From a checkpoint of a small transformer trained on Wikipedia: RMSNorm before each block, no biases in attention or MLP.
Each number is 500 + 25 x the weight over its row's rms, rounded and kept within 0 to 999. Layers, rows and columns count from 0. Numbers have three digits each. The size before them is the row's rms in percent of the matrix's.

# layer 7 attention output (transposed), 128x64, rms 0.353, rows 21-31,53-63,84-95,116-127, columns 0-63
098:501486455499517509493479476521506480491498529499489485519490501488482467469494497547493501493534495519490498535498525503485538475500448554490548516516483471483476454495437494474513486538557478
083:512572470555504533490433508493519489501519541521496509464514514491507501506510508458489511483498498470480544489522515503522503512558520510514500438496508496482492507470509478524472537519494501
090:514532503505553505468518470456510481533495507538503501500486488493458500482503494474538508464460533475486499478491512469452515472504476505454501489451534495505523443488543507512537491514508489
097:555498546492495523497486511503504511525502449487534517512485506505449536523474510442520506495462539536533517487472516506503502506473502468503489490566510466492446497512501506534518497489505508
087:522489479515475448489496508487486520496518534492531444469506465469455497471503507532502488494504510480491494538496461495560509483486457545471494512509514525491440457497516511496509517469523498
095:533460474515493469535476526508515525553494475477446498442496504520459534507505479472520474506476467509494470479509502468487497501505467522516553476512506489489499523493491536537479516508496455
104:484505516468444514510498533467485508483502534520479462467501480481495516490449504555529520518455475511479480495448539505518524539535509484493456475506505519500468491466499462493504490492520494
094:537509510498490484530514494517501482436527519501441478511485510509503460477497523531530523496451499488478523510520497505452506484526499518517447473507520509455463524496489464503512537489465466
096:530493526525521501494518516545518493516498493534494454460493528503498527529493514542546544510519565527521535509507495492534497542480502514488512500498504472506490465535493530446508500465530491
089:493488528507477519473540529485498484490524512531523548533488515523479477514499503487499480523524465489498512484503527497474532496463505521537540510514503422522532500496445477460494486545476508
095:503470524497488481491486512499458485504472505501524470492537522420436486459494481537518501510464515468484487494500520493509557518481486493526474527468525520491481484505504482485515457490525468
115:525478556501456491483497525510503497497499476521491497495519534520494489499537504465494519510504504508531510485477504489500501527504557489482451551512497475518540535474571530487502523499455540
088:503481511480494490530510474526446519510528510478534516510512513510469513502477480451467476471469563517534475526450509503506502533459483504496509499477504529503502519522459516564525496499509478
115:515469526538500511494493500495559500498543498477476482509518514512501522523493540502464494564460502490514496520469488512549464520527500508491516495529497530487499504500482510475446513437543486
105:512515441505509508538515522525484529510498532492470498483479498481554483461498495497492493479471451452523472540481491482513484472514554524527518472457515536515493508493469507511515537468491499
131:515481517466508462481494514513529503485492454498516533575531560515500503505506496448497514493514469490507474485502524470434521523496520491491517502526473469507553517520514518501511481526496506
087:480460496439517453538479500485494504516505524531507492493512489488520571529482509464511451499488483500473488512485491468529524504486469457499544471471533509518496501524493488497503525553491490
108:454546490500519453504513463505541520514477443497485537518477528483459511528522497524510491517513507488492539510520449485503492526494543502490515538503474475502543503556514508505483516522509480
124:480488526517533525530488505489531528528482493516522520481546511509478552524506497501492498519542422510541493498505532471549490537491492490512500526514504518478471520511516468480547492474531516
111:499538470489535515499550482510478474504488535487501513522496482492464462481507494536491473502494467479498490499521529540486485504482465523527511519486479471541544522471524432489527526527467526
095:507566480472513497541490496491471464462501456533495489517480519509484487473467481548528538499477497499496478476466520491467487457536517503493485525484507549475460456486514509511494480514483494
103:485506475472506479482522499523530522489530483484419479510503508506498478533524484460486495506506501485464512504541493510466529476472507514485543526453498451487508501545483519484520531546481523
098:506554483481504497535473510480523499462535470501477475464534499504508533517515502542516486519520544512494495468450479499490475475535429489516474539487498523531469465520494514495497484491515510
104:506509524485526531481487480481473511498511465472509508549551446508508466460491513521478479478499461466512507493476503468512464506497521487505468494464513515477494470513522533460445529471474479
103:502487504460486462492525519481558485501466519452509489543467494534512477506521529553510511551442476484523515467453500502510510473518489506502504478479496505476540473503526499494484488500503533
103:488506521479471476553481482515487516474462530493483497501501496527517504502497468553510505515553529499516493490491532496476505539447508489534516508529502455480479519507501465509510546568513526
092:526533531512506501506532505467542455483511510526490512489498547497485491494519489451520538509445506464495467512537514512484560456522525487474492467526517475481495501491512501480482521523455515
110:533506459529489537539500492453522482519488482490478509464501497501509508470455508537472484486519520505457487522561512511536462458483540494517497502471472523524489489478483475493468517501468531
110:540493516468536506476455493512546481497517487471509502550492551492495425467528524500532513524507466474508530487500473497528469513480507519480463486505511517512473473485509502506462508487527527
080:554493463497577501488479500538512450475526524501522469492496465492501525502501491506497500505507507468500536571528489544513503488485476541495510464514492506491527512506492525538492507508537500
116:533453511493531503461505471464469497497479503514519508535496474485477478465498490497456518462529503513516471513483466486457514461478493504501488495556503467519549524498488560526512474517482487
104:477501560507458494498509504515523503484516514523512509501543452471533489540498458414492497497499464504491477504457478475523516510501531502488496484533511521510494548504510482526500490478526472
097:475493541439497515498501487492480500514514468500502496493512495530498514462501531465505486494547503464483505496522460527521492512514462473511496517528497523493614500487499478528517515502495490
101:498497453479495502482493431500487456490512514497480502481457498513493506490537509537495518475553473533517523543507487464534502509465434518482513476536493539481531494496493507470515498496514480
094:507486452471487483476506477540525519500500459519472508504490532492496482435433490489478500533487494525474481492466507541500562501520502532493528490482494465546509482483517506487512497484497468
089:455508501496480454507506522509493537501472514496502532491511477509544564544463510436501470540502478526507501477510488520529470503485529472504501455534511510513514491485519492508543500489537525
102:493484494483496498461521490516474550511524510534472519482497502521537480448461500482500527497489523493450473515487491511443535499510490516476478540471487480526492472479507535455514481555475500
089:495532488514537463503491506511479564519511517471534483516472452494549513487504502464479470507502505506540516466477489465525488486540488526500448519494483541518471511451496503499480484463494493
095:490468504503495520508453451522473531434513500489506503508472457551545506482510504475491496501532522528472533489525482554480490507487516472532488516470515515530531529476478507505522490511532497
092:477526543533506483529464500554492523524494491498475542484500486537512528482475484538488521488502484482504508468420514532482502530545525494484491521520466488507474475507495490500473485500505550
083:496502471487486503481493514477520500470510497484506469513463459504478475509520491499436503505520532464485509510486509507477484472530573547480484506508456496486514466477541533477470476463465483
103:483445548527471503522502499476494488518450513471513458486484527578501490495520496542491493475547476497527470486483496512511473523492497547511517518518493507502453502506514510491472512470498534
089:520515490516469493468522544556532516527539521535488494499467485492547502522520515423511481504512504515524500504476509492546481542521555517462509501510511486488517460487514487499496515496484513
116:484509469497498544480497542501457469491513503516486466452542485511488471500524535533521495446530514482476496503500510473484469487543467492488479517468502469480453481552497523481507463509491496
104:527484479569470471493481468514530537499495511438485457457484472495495517535506492527502513488502480504503494535495483520545496496473503496476493432462495529498478533522500490529488519494488505
108:459483504512525541509472495500517497512474537492530503468511491543522497486494506476500442485484495504538528472476467517503471492549469547524477508508463485550464515483515501474510519502456534
# layer 7 attention value, 32x64, rms 0.31, rows 21-31, columns 0-63
101:485490497473481564528478499468525503499453502495514547506490503486506532560446517491488517452503526514438485530522491521505524490489512534527518470536492503524483521486479482510486529509503506
098:468512469469490461513506524524538509502495489471453521503487445512497524520527489515505503542484489470517491452517525510488492433526507477477559468521496542502480500505500473525494519495482533
099:509470509495526531512529512510489487530446499478528525486512477502441491478514513499519499438514462515503526563535462510491496486454529464517524503505525472477517530509481491519501518498492537
099:551535459496505491473540473493533519520507528484510480468507502498472542528479538458454493466497539476519486476484497475535455471485488508485490506532488482494478485520531513464464489483490522
106:501521483532487543518489489483465529487516499460501498550499455533529444483485532521466503500475472498497500515512530495484517470511524456507518472502534494459493519476512533509464473490506444
092:513554506528483550490529513504494503471463522525513510540532506507495552500498493524521526481486503520548482512499521485488494528484525521530504495485503531533502507500465438506538519433495501
092:502478486521486520503508514510500475498501478504507541545496483493524492458536498482463481510503540536542486470505502458506533477480480496520497489428448531446514470524470517522528486498493486
106:581446454514493487524467466479494489476495500471543512487492522462487477489529519543490521484461520508508512474486486513490547478521489503508491481473488523518477503504446502467492527495504505
111:464452470472486481477467496506493475491540490489529521499441502543540537508530530488516495478462518482517531522491470508514493530485517443515486479491484474517482468497485505510482453526520517
096:515516484515482501465508549472513504525479484506522495464513509495518540495523514507486479499483475451477499506487480503477557525462481520480486530530510540475448552495521481474554528511522485
097:530457494487525508506511537517532496504481509491474484495527463458543531517448509525499530477515529488496511502474557513498482527494489438515496480489509537473537517511504503533528454501485473
# layer 7 MLP gate, 192x64, rms 0.524, rows 0-14, columns 0-63
093:515455502505453514487535509518515475487499464493468496505502569518470454474488481515484464512513462468506514467505474539467509508513525486533516483508512482489505519532529476541491519547476521
096:482499466495474523535475464550464477476485516515484456487496454499528571517482533493528492481523523529490526513509489553497487506505507471494485523530513522507525487495464483531511540508495475
097:488515459494481515540503522525474504517471481512511518484482561496481495524493538510482539494482502477507524497574476498516508485446516512488520523480532506524438519522480516514508489517520547
101:536518535528512511472475533496479505501507489498530472541505531455484480457491512528492537556466538507493520480496518528477467517538475509497515494467509537533482529514522493490522520541466488
109:495550523526527506474492492458485501503503522472503495449467488461475454495471502487498505542508489539524478544470482465489519507503551486500473490471516451511481512472517513470458500533496497
097:458513495530560507530477486519529529488485552504471502480533506489480473492510579506489471497508487483530489495519478501487516513495508456539506503502498463490526504501441465523523501466505490
109:484527483528542469534511528510511501481472547485528511472459473518504519487452526500496516505461554454508497457489490528530475505512512477516527526488503513509494504493505427493518525479506509
091:457517502443534496474479476488514464472483504511477533473491493504461476486527484520536485506467490478496519455517530470503513486523512517483493511553544509562505486525520499525499459475497484
098:442559503524467510562494528491494505523485485513459514523479471501474486493486552514502521499499512502505485519500482534482459528481472502528536530462500474513522516478500467497449506484506475
104:454499503515511529512503516472513493457502481491479481508479470509518504470476502490499529488473462452570536462539479511490487540497525501536511460473541480523500541523490521484508477481494528
099:496473483514494494470496529486504535514482565473526512502513459483475510503509505473489483510489486510525497534499489542481452478495521528486507468455513468495451548513538467482497481513560503
098:472520491513546470506527493475499482465475508452489528493472517540528543512459463472494520515486495496492480497495527529536514518513530508473510551508532482535482532549510472529465493513487516
096:495467540472514500517480504498536513549442495542462502484494476491525550476518500506495498475556501499562521468499482497468464479502515504499512513455511502477491522512504473522494506529461511
093:486509523497494483542503519487506494474508530512482469504506510491499527493521543474537515499551519493514531528529516538482480500482479524548448471486468528530531492498492517544484566481533487
098:519558517539510542533495485496493513464465499463484491480502524502472470483506478539462505499451505489493516433482525521457453560493491510534500516511495494512511494520523500508494505483480488
# layer 7 MLP up, 192x64, rms 0.538, rows 0-13, columns 0-63
091:511497531528478512506549506525486462482498497457484455505514518512493543526512505504505491470484500489508506496556517541503510531495466520503522491527572530490488499491540473517524511503546547
096:490511470492523486491483499501527493502482511481475531520526524507506461437503453474466505485496427482475451472473519456481551477493497519489510475523507498512499463497511482507512512448492503
105:494468448548516500504530530540484489531491512453528538471461483486469511481478505507497530529545514474484496520503449500517534537486510481494515502518469508484469530510468471476517479483476510
098:487451473442501487528523509514490494490479448505480493485499501492534533548480523485508494426531479487507482523482530481544500469492494518537466524533495526499519510505511469505492460514511518
107:515496498484503498456494451484535545497464509488471461484500531495503483508460505508476511512542484503479504545505483529524506475530509496485466489522488542556506533498506546541501517520551482
101:473483450506516502559513518499501468536479521514470479503509488488464467561476476501515510480501518500481505492466478514459489493534495506515431472480516483458484516509453527507515487491483475
105:495517524493523485519490499530501462515479509512517482552518532480494464501460524523489500503432476493524450488474494466485478498466465518514470496455487531537486473489475508530506538517538517
094:506509533532501496523535525465514538515507470492512471488503478493526488485493469457515439473528496494490484522544493537517523462457515513481543444490515465495501521463493501509494522497534530
098:431506536538496526460511472470499519510489515498496491524457523525473518496480532487538516454534462514515516508514522493491525509497552475498479492462503525474507506528498550506472489533514483
099:534543509480493457538496505501480467484522473479479514492489530477469468492497480450505484449503553546481480539517502481555478514504510512487493515554488528507499482475506496497498520465529500
100:513516503505492478493563494523501506499484554445518507536521438464518502545485523495488496506472479532501484529509505527493463503487515505521515500513522494495465538516539444502488500520493546
099:499496510490512506495518516490484482478470502480462546502488510531449516529473502475496510469510522481517478519478511553528492512506497507477493540527536500494476486532527435557445501488486539
097:506514515499462508522492508463467505496530498514495475507462501499502459504518530498537524581507500498492502499494521502486486491469482531465527476518500485492545473500539529519543532494571478
086:506488470516480531488494427503463497477494477479497519511450482514471489466454477484532523505508492490494511464453494529519486478513519516496508544490517509500534495511530490543529501552470534
# layer 7 MLP down (transposed), 192x64, rms 0.168, rows 0-13, columns 0-63
099:474504514506523510535543494524555535546518482495492504500499462511546495471565512504500521518522518517488514523464521518504509467538503509526531514539513527508486509487533504429516504493511503
097:528492491509453501483510507491470555489468492489470498499509540526469543508476508454512558509476523502529505473527495470463507476525521497472509460531466514499494469450506494479478490515532479
100:498472522513566473523499517490471496511479459482524506527528554515538509492541498476475489529519500482537527561499485510499515476478471494462509518490521479460478508530462490532502513479518510
100:495500484481533477498523513487477539518485502480506486486523510505503546436525456477548517476458514511496471511521538496472512490480446513514499538468533494499485469476554511514523483521475490
106:500487545487483512454484490466459506465472527505461504484454519481512473490509513443511473502507489521477512527489476487521467464496493539499458515484504471496452516497498444519520466481526489
108:514536487492491512471470479498521479558525471498534490534493540499526504515452530545521493488465482502516477470481521506504493521518427493484514543497482515523521504529510507499463498534526529
102:493483506502502481460503472491523490506496515504428523523534538515533520495503481514498532483500496532495450508467453505521513477480506513497534490481500542510500480495460503469542559497501445
087:490483448505520509541463479548499467490517508472455525543482489526463454496499542529504491505481527502521514469456477528455472518485503514521514536491523528503493493504517489499527482459511485
101:513491469513523480502513482509506472488508456490463515456524461485498492498473508523486512507463477476491496449464511500548536454499518498504464465492508482508503522548542531468462453487491487
103:485508547522488489483463512491460530521513504453470540544494537483537485470483485510495509492516523495490494516487477485508461461483492444459505488504489481507513519490534521511478502548526557
102:531541508489500468478508512504479485492488492475499510523484519513539516500473493591493492480483519524477494535495513525523506506492526450523462517533515531526523462501463481538500508532470465
101:535486527538514440486536469466505509520502505519468521470519517543521493470511487456483524507514455496528514517483514474523507499481484495499519498509546474481508475540432489500482511461489506
106:484479499563522476499494503516489488503497511519475497517534514545495466505489503560526532488514470523557510501499472505494479522470464503515482563533513538512468484499493476492449485499470508
095:513526454499469486487481486480526493520525494493493504513469498468526472451479539543544487537451513484506509513531500530496508460498486511500462519475526542519472528525530455517496480522474517